From a checkpoint of a small transformer trained on Wikipedia.
Architecture: LayerNorm before each block, capped logits.
Training: a variant of SOAP for these matrices, 340M tokens, 2591 steps.
Each number is 128 + 32 x the weight over its row's rms, rounded and kept within 0 to 255. Layers, rows and columns count from 0. The size above them is the row's rms in percent of the matrix's.

# layer 3 MLP up, 896x224, rms 0.103, rows 195-294, columns 64-95
size [ 83  99 111 101  93 102  94  91 120  88  89 101  99  95 104  96 109  84  94  67  98 108 110 100 101 101  91  93 113 114  93  98 114  99 103  99  89 119  95  75 107 103 120  96 122  96 110 104  92 100 111  97  79  96  77 100 101 114 109  81  96  63  96 110 115  88  85  89 107 111 102  93  88 109 107  85  84  85  80 103 107 105 112  93 112  91  99  96 103 111  77 106 115 102  92 100  80  95  99  80]
[[203 101 165 146  82 128 163  92 141 104  82  91 105 181 146  74 184 125 135 169 114 117 144  85  79 143 151 153 236 166  81 143]
 [132 127 167 114 109 134 180 158 141 136 122 140 156 149 111 112 209  98 141 114 105 155 132 124 134  93 137 119 128  98 173 107]
 [107 150 110 170 112 150 121 123  95 166  99 133 166 125  55 163  79 110 168 160 169  76 138 176 166 148 171 114 103  78 164 122]
 [158 159 165 135 154 230 177 110  95  98 174 123 148 151  95  81  95  85 102 239  79 129 123 170 159 122  84 123 100 117 114  94]
 [123  79 137 163 148 101 134 159 104  86 135 157 130 146 101 170 141  99 195  97 163 123 132 119  67 112 148 103 123 100 122 142]
 [130  70  67 170 113 151 198 104 125 114 114 141 107 143 168 111  50 119 148 150 133  39 139 101 188 122 145 106 110 141 106 114]
 [138 117 111  71 115 113  92 134  93  92 127 136 134 114 112 141 200 149 190  96  86 135  92 175  93 177 157 149 135  23 176 126]
 [ 83  92 124 170 177 132 136  60 137 138 159 136 107 169 142 159 134 132  78 121 107 138 135 176 102 110 122 176  67 154 114 140]
 [164  56 171 112 165 106 116 164 128 151 105 104 134 191  38 117 132 190  90 128  67 163  95 121 105  98  71 196  92 147 130 119]
 [123  85 169 161 193 140 161 126  93  62 162 184 174 156 181 147  96  71 131 141  89 142 144 140 150 120  73  97 153 122 161 171]
 [141 139 124 112 150 119 165 120 184  82 118  84  81 167 122  59 187 144 129 109 146 115 154 106  65 136  96 175 146 173 109 146]
 [136 177 140 127 152 141 145 166 127 133  92 126 108 141 153  92 132  95 111 188 162 127  81 157  90 131 140  64 120  78 163 120]
 [165 123 147 147 164 101 131 202 141 151 160 169 112 205 165 156 117 128 141 150 178 104  85 114  80 140  85 111 128 147  53 184]
 [129 100 112 110 110 149 109  99 165 152 107 171  70 113  99 123  94 151 134 106  61 136 152  91 141 128  79 147 123 173  55  83]
 [181 122 137  73 134 195  75 136 100 146  82 128 202 147 158 165 118 158 178 124  94 145 135 121 124 132 153 131 175  81 178 117]
 [115 103 146 132 120 154 149  86  85 153 141 121 106 172 196 172 140  91  68 218 163 196 121 103 104 124 127 136 131 135 105 140]
 [143 122 126 124 140 159 146 145  99  92 148 105 239  60  90 179 145 115  60 123 129  97 143 138 130 102 134 111 106 140 139  96]
 [123 102 129 129 206 177 100 136 130 137  75 166 105  86  92 100 171 165 153  97  64 132 103 114 131  86 127 146 119 107 173 143]
 [ 93 143 134 160 137  67 140 162  75 147 158  75  92 112 104 101 151  76 112 112 109  93 188  79 182  98 137 121 101 134 106 122]
 [ 97  91 131 124 176 135 127 178 126 173 202 115  67 124  90 119 152 136 109 124 165 137 112 188 140 116 133 152 136 181 105  78]
 [165  95 145 120 115 120  91  96 164 114  90 141 128 169 131  98 118 151 165  82 179 171 181 103  93 115 156 120 120 140 173 150]
 [152 136 123 132 119 122 119 146 104 125 145 102  60 126 105 123  68 184 121 134 139 142 123 141 133  81 118 151 108 177 113 162]
 [168 124 154 169 107 142  49 148 149  59 139 147  74 124  66 149 134  72 125 159  63  97 121 169 165 127 113 147  94 149 102  58]
 [131 182 123 121  96 146 141  88 159 113  74 131  94 175 152 117 167 152 156 131 128 105  84  86 150 157 154 119 180 104 137 165]
 [115 194 119 151 162 124 130 112 115 129 176 147 122 140 113 146  71 139 110  92 148  92 135 140 171 167 117 110 119 147 156 136]
 [151 145 114 158  94 112 143 151 107 117 154 105 146  94 125 130 175 137 117  91 142  59  78 119  92 140 106 130 105 123 137 181]
 [158 165 103 107 137 128 140 116 174  84 176 154  89 159 109 101  94 161 174 151 158  55 137 132 132 107 134  91 125 216 190 177]
 [ 81 178  88 137 102 129 102 146  89  93  65 125  39  96 135 130 131 118 122 157 141 133  71 159 126 130 146 155 117 148 137 116]
 [137 132 203 156 128 106 171 164 173 110 163 110 163 113 148 140 123 114 126 128 117 162 165 136 173 114 117  85 167 104 136 156]
 [ 87 127 114 133 131 115 108 129 170  59 203  74  88 111 132 121 125 141  99 115 138 145 119 131 166 141  69 148 120 110  94 139]
 [162  82  91 103 145 194 155 125 135 117 166  79 163 112 120 156  96 124 135 144  79  89  77  91  82 161 124 125  87 149  61 163]
 [155 145 108 167 128 104 144 115 105 100 114 138 127 152 132 144 119 148 169 143  91 121 135  95 149 105 108 134  63 108 106 137]
 [165  65 193 157 130 196  93  65 136 158 132 125 121  56  87 130 118 162 119 116  83 131 139 132 158  41 117 209 118 137 149 105]
 [142 101  95 120 117 164 169 175 108 138 108 122 153 137 128 187 103 152 158 171 137  88 116 123 157 176  98 118 120 129 104 105]
 [123 103  68 149 137 114 136  90 176 121 120 100 142 102 125 125 125 132 189 135 157 153 109 111 192 126 116 148  83  71 101  99]
 [103 117 157 149 111 102  95 176 158 235 182 132 113  90 164 142 109 122 151 125 119  92 126 106 165 169 138 106 121 145 133 109]
 [ 66 114 165 114 173 132 126  54  63  59 140 172 197 120 122 145 135 122 143 105 148 170 129 101 133 143 188 156  98  74 134 133]
 [ 85 138 150 151 111 106 115 187 176 160 102  86 134 168 105 131 174 157 147  89  66  33  95 153 165 128  95 191 142  86 109 154]
 [ 66 117 148 137 114 115 102  98 127  53 136 122 159 113 184  76  67 111 154 152 105 110 152 136  93 107 165 135 102 144 117 142]
 [123 141 150 172 140  99 125 130 140 130 166 124 100 132 150  23 105 170 151 124 122 136  98 130 116 147 129 165  84  78 111 128]
 [144 127 113 112 143  85 138 140 139 102 135 155 144 163 142 157 113 147  64 100 131 114 103 162  76  85 153 191 162 102  94 100]
 [103 101  94 137 167 167 109 151 135 108 122 115 129 133 142 136 143 137 151 169 176  88 187  77 135 116 157 163  96  93 111 160]
 [ 96 129 136 134 179 127 137 147 127 148 160 115 124 159 152 166 106  82 125 163 167 108  81 128 115 117 123 146 129  97 110 112]
 [115 140 134  65 102 167 130 151 145 133 125 108 185 118 168 155 101 151 169 142  96 149 129 149 112 149 136 113 124 139  96  78]
 [194 153 177 159 147 125 164 132 126 150 164 119 150 104  67 108 166 150 108 148 138 177 168 165 141 129 121 132 125 149  90 156]
 [123 156  80 172 115 136 107 186 148 141 190  74 165 109  81 150 157 156 200  85 154  95 137 157 111 117  65  96 179 145 163 144]
 [170 120 130  95 170 108 136  73 136 119 111 106 120 123 170 123 134 172 104 101 177 150 136 132 114 129 143  86 130 137 184 120]
 [119 141  95  68 130 126 131 151 176  89 140 122 141  92 108 140 185 113 155 159 124 173 126 170  94 140 104 148 109 126 120 143]
 [118 171 147 134 134 159 116 158 106 148 177 155  73 133 160 156  83 147 135  64 157  98  63 121  97  81 151  68 212 109 152 176]
 [115 161 171 132 138 144 157 149 167 156 137 148 137 157 124  99 205  90 132 165  85 193 131  80 114 111 156 164 109 134 101 133]
 [ 93 170  68 170 130  78 183 122 144 112 141  90 129 113 139  96 139 196 130  89 140 174 127 144 115 148 148 109 190 190  72 190]
 [107 160 144 151 175 158 142 178 168 155 110 135 103 102 151 169 163 121 122 113  97 114 145  54 173 160 159 151  56 131 129 114]
 [ 99 181  88 137 112 169 157 106 176 121 184 118 156 194 112 173  25 107 123 101 147 112 124 129 149  87 160  76 103 116 105 179]
 [153 133 173 140 147 193 114 165 122  85 114 111 151 158 139 166 110 104 149 168 135 165 106 155 146 119 117  87  69 157 120 113]
 [113  77 144 134  95 130 173  97 150 149 147  91 118 164 183 200 104 139  85 166 112 132  83 117  87 132 143 118 169 162 106  83]
 [ 57 151 123 140 160 124  94 144 133 141 135 154 155  96  79 135 183 172 151  90 150 106 163 145  93 108  98 167 126 167 111 168]
 [176 110 126 100 115 133 121 134  99 171 140  83 178  89 134  94  78 150 156 129 118  63 137 181 186 147 144 131  90  57 185  53]
 [ 92 196 118  84 114 163 170 100 150 130 137  91 188 109  58 152 152 124 118 106 163  90 115 120 105 205 211  80 118 127 118 195]
 [175 153 161 157  91 107  81 104 138 174 156 161 137 157 133 150 168 117 110 154  84 143  82  94 122 139 114 151 119  83 114 100]
 [130  95 133 165 133 126  83 147 131 165 127 106 158 151 112 144 147 154 108 202 143 223 131  87 121 136 122 174 110 139 133 129]
 [ 89 152  89 151 176 140 148 152  81 116 141 119 161 118 115 149 158 144 173 141 122 160 206  83  90 215 128 142 117 136 118 154]
 [144 155 116 138 149 115 157 127 106  76 126  98 115 177 107 132 102  98 144 137 162 142 145  96  81 177 133  96 187  92 110 202]
 [121 145 113 103 167 142  92 100 125 126 157  95 141 107 132 137  98 151 136 143 129 115 128 151 118  92 107 115 156  86  99 172]
 [110 126 174 126  98 124 119 133  98 124 100 142  69  63 128 127 103 129 123 127 146  77 105 141  27  83 156 128  96 123 144 145]
 [132 200  73 180 159 167 146 159 133 114  96  16 125 122 142  94 143 129 169 109 133 140 112 141  91 134 133 134  86 120 119 144]
 [151 136 125  95 159  82 186  77 135 161 124 156 167 101 142 128 122 174 132 131 165 160 179 130 144 129 119 137 169 143 129  80]
 [130 166 129 154 160 143  95 129 146 148 145 196 189  92 176 116 119 124 101 144 182 124 164 164 128 172 122  86  95 164 114 138]
 [156 122 121 159 114 125 119  98  83 130  64 148 114 144 146 155 161 120 102 150  96 131  42 122 180 140 127  92 120  60 123  74]
 [127  91 136 141 118 143 139 145  64 160  98 137 131 158 125 134  81 138 158 184 111 160 154 166 141 103 121 143  81 106 170 121]
 [137  53  85 165 144 168 133 105 114 133 202 193 124 136 204 174 133 120  46 159 198 122 116  90 180 153 134 119  98 119 127 152]
 [125 119 150 100 165 158 119  98  85 106 184  88 149  85 117 170 101 102 110 156 165 133  97  97 188  75 128 137 102 134 136 122]
 [116 131 159 135 145 141  98  92  86 146 138 101 154  85 118 199  80 130 153 163 139  85 129 130 110  64 105 148 130 135 127 122]
 [ 65 145 100 136 121 150  90 124 124 104 130  90 165  98 103 174 182  65  89 123 122 121  95 108  79 126 146 145 121  91 154 145]
 [ 75 179 188 128 152 123  83 153 112 194 152 159  84 178 125 103  88 134 143 133 148 144 135 143  91  46  65 144 117 124 184 125]
 [122 110 135 170 192 120  96  88 101 124 190  95 179 124 135  90 117 203 142 154  59 126 207 159  92 165 105 147 146 152 113 145]
 [137 172 127 129 142 131 144 191 160 151 135 138 161  44  84 147 106 107 170 180 148 144 189 127 121 112  76 121  76 147 177 113]
 [164 122  73 140 115 107  92 161  83 159 110 148 122 133 142 136  96 143 119 152 144 141 118 141 105 176 129 124 171 103 102  56]
 [ 84 139 157 152 174 183 103 155  72 143 156  88 200 148  97 114 110 175  80 106 210 138 130 145 137 115  99  53 140 170 126 151]
 [141 150  91 154 127 167 148  81 129 146 108 160 174 162 177  95 185  69 115 116 146 140 115 157 106 112 129 111 186 101 175 161]
 [145  80 190 141  92 143 178 112  96 136 134 141 116  43 181 126 117 109 126 117 131  74 149 153 142 162 172 110  76 146 112 126]
 [118 108 165  95 125 170 136 160 106 130 177  69 134 117 143 136 181 131 171 132 155 213  94 142 121 124 100 147 107 135 146 182]
 [115 135 130 114 163  98 144 110 131  99 127  79 131 166 122 142  87 126 180 151 139 104 208 129 169 149 147 135  99  80  97 125]
 [140 121  86 126  92 134 153 129 164 156 171 123 160 164  86 143 147 142 103 115 100 143 113 150 127 145 137 124 137  90  95 122]
 [153 129 129 112  96 119 140 149 149 154 124 167 135 153 110 115 178 158 110 118 127 120  87 108 114  89  94 118  69 107 104 129]
 [171  83 136 136 117 121  86  93 123 134 106 163 152 113  88 120 194 157 169  93 125 178  90 145 140 119  88 145  74 143 127 100]
 [109 121 115 146 156 127  70 168 137 182 142 131 175  83  68 164  98 179 104 117  83 150 159 124 101 160 108 153 126 124 122 135]
 [165 144 146 142 155 135 169 117 140 144 133  64 128 140 133 220 156  88 113 171 147 147 136 135 171 117 183 202 166 130 152 133]
 [ 92 171  86 116 145 146  76 132 102 169 139 117  80  97 124 132  84  50 112 137 197 159 175  78 122 152 129 137 139 122 128  95]
 [154 181 143 127 122 121 138  98 114 140 157  54 176 114 144 129 136 128 142 125 114  84 106 149  70 113 136  99 110 164 133 141]
 [122 109 112 140  95 139 167  74  54 172 110 111 162  88 103 109 127 189  55  92  92 127 121 139 132  85 117 123  81 137 186  71]
 [166 131  44  76 137 156 115 133 151 131  99 184 154  75 187 162  57 190 197 145 146  56  96 119 107 127  94 104 107 139 174 103]
 [147 168 104 141 133 143 133 133 192 171 153 127 116 162  90  69  69 145 101 150 133 142  83 121  93  63 103  94  99 113 103 101]
 [126 131 139  96 135 171 165  76 157 111 164  58 170 129 117  78 145 141  76 149  80 110 122 142 107  99 112 127  92 118 147  55]
 [173 156 100 148 128  94 127  72 148 146 100 111 126 119 174 189  92 124  80 134 115  59 108 137 123 104 143  52 134 127 183 121]
 [ 28 158 128 153 138  95 132 103 112  97 178 134 144 120 123 105 132 155 125 139 147 121 190 176  94 152 152 131  79 120 147 176]
 [133  65 122 113 168 193  44 136 155 143 148 105 185 144  94  99 111 155 147 123  72 168 175 113  99 196 118 196  90 153 104 156]
 [139 174 171 145 118 132 131 201 103 124 140 112 112 130 141  88  95 167 201 160 145 138  70 184 167 135  54 123 122 153 142  84]
 [125 151 125 123 130 135 121 121 162  94 148 134 152 150  80 197 140  81  83 130 158 137  89  70 145 124 127 121 144 115 122 104]
 [172 157 163 102 102 164 170  73 114 115 124 124 120 161 101 155 162 111 116 177  98 180 171 174 118 103 128 138 137  56 125 105]
 [ 99 179 131 201 155  92 156 105  87  84 159 107 151 102 106 127 126 106  94 146 156 111 119 122 137 205 186  72 150 126 136 107]]
# layer 3 MLP down (transposed), 896x224, rms 0.0996, rows 195-294, columns 64-95
size [ 88 101 110 102  89 102  94  95 111  92  85  96  99 101  95  96 113  85 102  69  96 103 117  91 103 106  90  94 116 109 103 105 115 106 106 106  91 112  95  79 102  95 106 110 122 102 101  98  93 100 100  96  84  92  79 102 100 107 106  92  99  73 101 107 103  87  83  87 110  95 102  96  83 102  99  76  94  84  80 105 108 108 108 102 114  94 105  93 112 106  83 103 107  98 101  91  87  84  98  84]
[[130 160 104 107 150 176 141 175  87 160 178 148  76 120 122 123  79 126 131  67 126  95 126 121 150 170 126  80  79  81 159 105]
 [149  89  85  81 148 117  86 127 129  89 136 119  90 162 147 132 126 149 101 148  99 130 113 122 104 112 127 136 150 133 108 193]
 [135  90 100 146 101  34 119 130 102  82  85 181 126 120 117  93 133 173  73 123 111 119 233 161  95 182 106 140 155 188 128 111]
 [111 132  86  89 147  47  89 106 183 105  79 112 143 154 133 131 198 148 130  83 147 147 109 104  73  51 152 101 146 113 108 134]
 [159 115 105 107  52 132 142 103 165 165 139 115 118 114 154 104 163 144  47 115 166  86  97 156 163 134 181 126  74 169 112 149]
 [116 148 166 124  96  68 142 149 146  87 132  80 210 125 128 146 158 164 149  62 109 102  88 153  92 103  80 110 142 133 151 178]
 [157 191 123 118 127 119 183 112 164 132 126  85 130 152  71 159 101 140 107 133 114 111 175 143 155  89 140 131 110 152  86 196]
 [119 189 171  87 102 110 155 157 139 164 128 171 139 178 102 129 107  55 155 106 149 171 130 117 138 183 147 136 182 100 150  89]
 [144 198  85 106  92 116 155  89  82 151  90 120 111  61 122 226 145 142 147  82 148 104 116 115 127 110 166  87 136 150 182 107]
 [150 143 109  73 119 130 109  89 115 217 156 113 158  81 136 120  89 182 131 142 141 106 122 142 108  87 119 176 145 133  99  86]
 [ 94 115 127 104  66 116 136 110 105 144 144 165 164 117 139 174 125 114 158 116  83 142 133 158 157 127 119  96 135 126 106  67]
 [157  87 129 146 177 121 133 110 111  85 113 180 155 161  94 134  49 125 172  85 130 150 161 126 143 109 102 159 189 152 149 179]
 [147 165 105  90  95 137 133 102  88 112  39 139 129  98  75 127 140 143  74 145  88 139 155 130 177 112 115 139 153 143 186 108]
 [143 121 162  61  99 131 181 135 107  98  73  82  99 136 123 120 112  83 137 191 178  87 141 170 111 145 197  87 186 118 162 166]
 [ 90 129 130 204 125  67 179 124 130  58 127 153  57 112  82  96 122 128  90 151 148 126 111  78 140  92  78 165  63 169  86 158]
 [145 120 178 143 114 166 120 179 119  99 132 118 165  85 145 152  99 113 167 132 155  93 106 135  92 134 120 110 141 150 139 144]
 [176 118 112 142 157 103  99 103 130 161 134 125  65 152 154 139 207 113 214 112 126 125 110 122 129 158 103 127 121 128 119 146]
 [112 156 147 136 162  82 142 100 161 146 133 146 141 214 116  95  98  98 107 128 172 136 132 116 124 153 129 116  83 143 135 137]
 [127 153  98 195  89 129 183  89 145  83 149 141 130 171 154 117 100 157 110 153 161 160 116 161 125 162 124  93 169 118  81 161]
 [ 74 112 107 168  97 101 161  78 129  86 106 159 163 122  85 145 118 118 156 136  75 124 126  42 104 146 189 147 179 110 123 150]
 [102 181 113 124 152 124 160 122  99 124 132 101 138  98  99 156 176 154  86 135 100 113  84 176 128 131 137 156 122  94 131  96]
 [ 95 109 116 157 131 152 150 101 125 165 134 179 205 152 199 106 217  99 129  97 108 141 106 107 125 132 128 105  82 121  96 110]
 [117  79  94 104 117 137 114 116  84 130 110 148  95 138 103 144  94  96 153 110 126 100 113 144 117 159 185 108 150 165  41 201]
 [135 105 132 155 148  98 128 143 150 197 138 125 175  76 115 132  97 100 109 138 145 162 189 143 105  88  40 133 131 145 112 123]
 [141 120 146 168  93 108  76 142  87 179 134 145 203 137 136 110 159 188 162 139 135 134 101 110  84 114 107 114 184  88 162 166]
 [158  98 139 160 105 150  91 110 106  91 133 149 159 135  92 118 106  97 134 114 118 103 141 156 127 121 167 114  62 118 166  96]
 [ 57 122 143 141 107 104 152  94 119  79  89  74 120 121 113 167 147 151  57 101 106 149 131  79 106 133 174  84 132 129  83  97]
 [131 103 121 136 166  81 176 158 137 168 122 125 114 113 159 107 151 140 137 123  86 192 119 105 123 157 146 135 131  71 140 103]
 [134 126  44 111 147 120 152 132 166 217  88 178 104 129 104 154 112 112 130 130 147  90 105 172 166 138  67 170  91 176  91 102]
 [ 79 159 135 120  50 163 143 136  98 159 140 230 116 116 130 131 107 103  84  95  67 159 122 101 106 176 152 133 184 136 131  99]
 [122 104 172 158 102  88 113 124 146 127 121 158  87 117  81  73 112 144 140  68 133 105 167 104 185 114 116  93 141 152 158 102]
 [147 162 146 150 161 159 135 207 169 110 153 138 114 146 147 126 151 148 109  70 162 159 159 116 101 147 149 144 192 210 105 131]
 [ 99 149 119 164  87 132 160 134  66  83 127 103 103 159  96  70 127 155 151  89  93 107 164 159 122 135 108 118 116 139 119  91]
 [140 150 209 124  99 122 192 132  88 140 124 178 136 169 135 146  60 140 219  95 108 125 153  89 115 120  63 116 149 150  94 177]
 [ 68 155 132  91 168 114 205 107  86  96 106 146 146 170  92 111 128 165 117 196  78 101 151  97  61 130 131 165 119 142 145 124]
 [143 150 109  86 172 102 131 149 116  92 173 142 137 185 148  54 167 148 136 142 143 106 105 119  50 150 149  57 127 132 123 130]
 [202  90  85 154  91 140 129 144 145 173 100  93  91 197 122 106 117 160 128 146  94 126 172 127 115 104  50  79 191 109 129 142]
 [142 150 118 150  96 182 167 145 140 153 118 131  93 155 114 168 146  59 179 150  79 156 151 124 193 180 142  96 131 115 154  96]
 [137 175 110 149 100 192 148 110 102 182  95 184 117  77  63 150 118 144 125 142 115 159 113 154 109 137 123 109 155  95 107 107]
 [153 151 135 137 161 122 138 108 118 148 177 186  94  96  99 157 129 131 104 123 153 109 152 126 149  98 121 119 126 147 160 157]
 [161  72 146  98 105 118 124 147 145  82 128 120 101 109  88  56 146 103 138 157 164 122 122 144 170 132 112 126 103 143 148 160]
 [134 135 185 110 125 106 123  67 157 157 162 114 112 146  80 151 165 121 148  75  48 144  97 183 142 102 148 122 133 160 159 112]
 [156 131 122 108  58 136 141 110  47 103  87 131 152 136  51 132 127 177  67 113  98 151 165 132 134 134 146 112 146 136 151 137]
 [130 182 153 123 166 103  83 112 166 138 140  87 147  90 189 176 159 105 151 162 107 102 109 146 138 122 166  93 105 109  92 117]
 [121 120 103 133 122 139  88 186  87 171 124 166 160 136 101 196 142 120 104  98 160  82 156 167 136  84  96 151  84 143  64 202]
 [179 191 115 183 131 155  73  86 130  60 122 136 167 130 161  69 116 161 121  89 166 165 125  70 104 159 173 131 171 140  96  80]
 [114 151  88 164  97 101 130 128 117 151 121 157 165 146  88 139 103  82 155 114 137 155 133 109 178 160 117 169 151 146 106 162]
 [121 133 164 144 145 156 131  95  64 142 137 150 141 131 133  87  77 140 124 115  72 145 155 119 147 142 120  87 183 100 146 107]
 [105  91  96 113  82 136  90 105 125 131 130  79 155 126  89 122 133 143 153 123 132  99  99 155 173 169 120 139  50 160 146  90]
 [105 154 118 140 139 124  68 116 175 104  88 144  96  74 162 134 139 115 153 111  87 127 126 141  94 161 153 139 166 110  65  80]
 [156 123 195 115 124 194  94 162 139 119 129 127 139 154  94 169 148  77 119 132  87 164  95  90 107 126 146 161 118 121 125  81]
 [185  76 115 103 139  99  95  66 101 108 160 110 168 122 149 154 100 135 187 184 150 130 170 141 109 116 153 139 136  72 154 167]
 [ 99 111 177 107  87 122 172 172 115 150  78  96  92 111 170 103 213 157 128  99 128 112 168 104  95  82 154 121 135 136 138 163]
 [162 117 154  65 151 110 160 109 130 101 143 161 131 112 128 109 120 151 131 101 130 136 135  73 136 183 141 128 168  71 134  96]
 [104 181 105 126 175  89  77 155 131 125 106 144 169 114 121  83 160 122 163  63 152 115 199 120 158 159 112 139  93 109 134 143]
 [163 142 122 136  93 140 110 160 115 191 103 118  89 167 221 123 105 159  50 146 122 180 128 141 161 126 131 119 169 138 103  91]
 [106 158 140 128 178 133 158  92 149 151 131 110 137 132 173  97 119 141 169 138  63 135 213 103 100 137 131 153 155 176 104 122]
 [161  46 137 151 145  94 134  80 146  80 131 149 119 131 193  71 126 104 144 112  64 154 190 133 148  51 113 141 146 200 118  73]
 [159 121  80 122 124 108 111 137 108 125 174 172 100 152 138 123 134 184 107 138 179  53 200 187 134 169 127 143 140 147 155 131]
 [132 106  69 164 134 148 142 127 139 124 142 121  95 125 125  79 139 116  96 105 150  80 123 167 191 116 161 123 142  80 141 116]
 [134 106 101 159  72 121  69  87 155 111  79 143 163  96 171 137 155 150 108  76 192 135 135 153  98  57 138 115  99  68 138  91]
 [130 110 135 129  77 189  86  69 164 120 115 119 163  92 154 138 113 161 147  65  97 109 128 110 123 131  99  93 119 116 136  90]
 [124 146 142 120  76 148 137 125 120 142 126 149 157 164 158 158 155  92 117 130 171  72 178 152  91 184 111 152 154 167  97 134]
 [160 114 115 149 138 139 128  97 177 154 117 131 120 170 146 146 120  83 148 107 130 124  88  90 146 143 146 109 156 120  97 103]
 [105  39 128  90 108  91 130 135 149 111 122 185 105 124  99 143 111 101  68 140 103 114 145 115 125 104 144 151 155  99 111 116]
 [123 109 109 143 137 174  71 140 118 191 146  92  77 103 101 118 137 141 165 127  97 123  92 157  87 184 124  94 111 143 114 182]
 [ 91  73 102 102 123 132 196 125 143  97 106  57  87 162  92 166 154 132 126 126 113 126 145  93 122  84 121 160 117  74 124 128]
 [111 173 118  83 110 104 147 206 214 164 146 162 129 122  85 143 122 158 148  83 135 124 209 136 113 148 111 142 118 103 131 141]
 [144 142 148 109 132 154  95 129 161  98 165 139  81 115  94 137 156  89 100 161 142 135 142 134 144 112 201 163 151 135  97 121]
 [145 170 163  84  97 111 124 163 143 120  77  53 145 137  33  63 117 101 230 119  69 127 138 144  92  72 119 113 185 132 107 100]
 [107 132  96 173 120 100 114 234 109 151 122 115 114 176 126  84 131 177 165 106 119 109 136 173 146 117  78 115 136 152 123 145]
 [131 132 164 184 134 200 171 143 143 100 198 205 155 135 146 109 154 176 150 107 157 145 107 117 142 125 100  78 161 123 113  96]
 [134 134 126 127 198 120 130 145  91 148 168 124  74 122 154  94 128 124 137 130 157 113 140  91 136 159 109 151 130 167  86 150]
 [165 175 119 120 126 173 178 159  73 114  59  77 143 127 112 142 153 139 167 123 103 107 150 150 115 193 156  86 120 141  90 101]
 [ 98 162 119 121  97 142 123 138 128 161 130 137  68 113 107 129 121 121 129 123 109  91  11  75 143 132 178 118 150 187 119  90]
 [101 109 111 136 133 137  68  81 115 128 137 158 123 193 170  84 135 164  60  99  94 133  96 136 147 121 142 136 156 129  92 123]
 [145 119 205  84 125 137 147 105 120 112 115 125  88 152 174 113 150 160 112  90 149 161 125 132 139 108 110 158 155 171  51 151]
 [191  84 115 128 139  78 116 120 153 136 140 175  63 107 163 116 103  89 171 158  75  85 204 103 100 120 175 162 103 107 135 174]
 [ 81 100 186 121 150 126 100 187 103 117 136 121 108  89  87 163  71 181 151 149  97 112 117 119 155 131 126 125  95 133  87 109]
 [117 109 125 113  78  93 144 136 105 123 126 127 116 105 116  89 104 160  93 134 139 106 130 119 115 164  83 172  91 113 101 137]
 [183  96 195 125 125 101 129 150 111 115 137 130 101  74 114 104 155 104 121 146 188 116 102 100 168 177  88  60 119 140 130 136]
 [ 76 142  95  89 128  92 114 152 171 169 142 163 101 139 107 126 126  72  48 106 117  51  75 154  82 122 175 143 108 196 120 121]
 [100  88 195 161 161 183 110 183 118  93 134 122  63 139 101 112 131  94 136 141  96 195 143  96 143 119 156 172 101 112 139 108]
 [ 81 163 118 153 181 220 116 123 146  84 125 151 145 104 123 162  91  89  96 125 178 165  53 116 107  79 190 132 146 141  88 120]
 [111 150  85 108  97  84 133 160 172  55 101  79 176  64 140 149 148 112 107 104 191  91 139 115 171 125 125 162 151 125 102 140]
 [ 85 147 122 131 125 111 183  94  93 153 113 151 125 166 122 124 137  99 116 196 147  88  68 112 156 171  92  35 102 111  55 101]
 [113 136 161  92 160 167 147 165  67  90 117 171 159 133  82 199 149  96 162 172 134 132 108 143 142 125 130 101 116 160 119 138]
 [109 114 131 105 114 114 140 139 145  82 111 124 182 150 138 143  85 185 175 161  80 121  94 129 125 131 122 174 109 146 137 217]
 [122 114 121  81 115 180  78 113 164 159 114 154 123 138  92 127 135  66 172 103 133 117 137 128 168 193 109 159 165 128 127 171]
 [121 217 151 120 161 128 117 123 113 141 101 171  86 148 136 119 166 133 186 151 102 177 154 117  81 151 121 165 160 100  93 127]
 [182 129 142  98 122 161  77 149  84  95 144 105 113 107 143 128 152 139 163 140 116 174 147 108 148 157  96 123 119 168 104 185]
 [137 118 126 116 114  78  94 128  82  95  96 106 172 120 104 169 127 155 163 168  93 126 123 160 127 146 128 153 140  86 140 126]
 [172 132 164 119 108 153  77  98 130 126  96 110  88 166 147 114 158 162 124 126 108 216 129 123 127 122  83 169 129  87 132 182]
 [ 79  58 102  91 131 152 145 161 122 111 146 136 169 137 124  58 118 133 154 148  88 134 150 151 135 112 143 136 147 102 100 139]
 [146 130 111  73  78 143 106 110 173 122 176  95 132 130 153 150 101 140  92 114 126 170 131  95 126 145 104 132 107 208 155 112]
 [138 139 150 125 173  62 153 112  99  35 154 124 105 112 124 128 172 103 121 109 160  69 132 108 151  95 158  70 189 112 129 143]
 [136 185  86 175 159 181 138 133  97 136 110 145 129  70 106 136 139 108 123 165  98 116  91 131 142 190  95  96 162  82 164  73]
 [ 77 115  93 142 144 119 181 162  81 136  89 126  99  80 163  79  97 193 189  86 100 175 128 170 162 156 174 149 124 117 144 188]
 [122  82 150  77 155  67 107 153 164  72 129  81 139  84 135 129 113 181 130 155  67  84  93  99 201 157 106 168 131 170  96 181]
 [168 147 172  69 135 197 167 144 147  60 155 161 132 125  83  97 108 115 151  99 119 201 144 186 116 155 130 187 146 102 132 116]]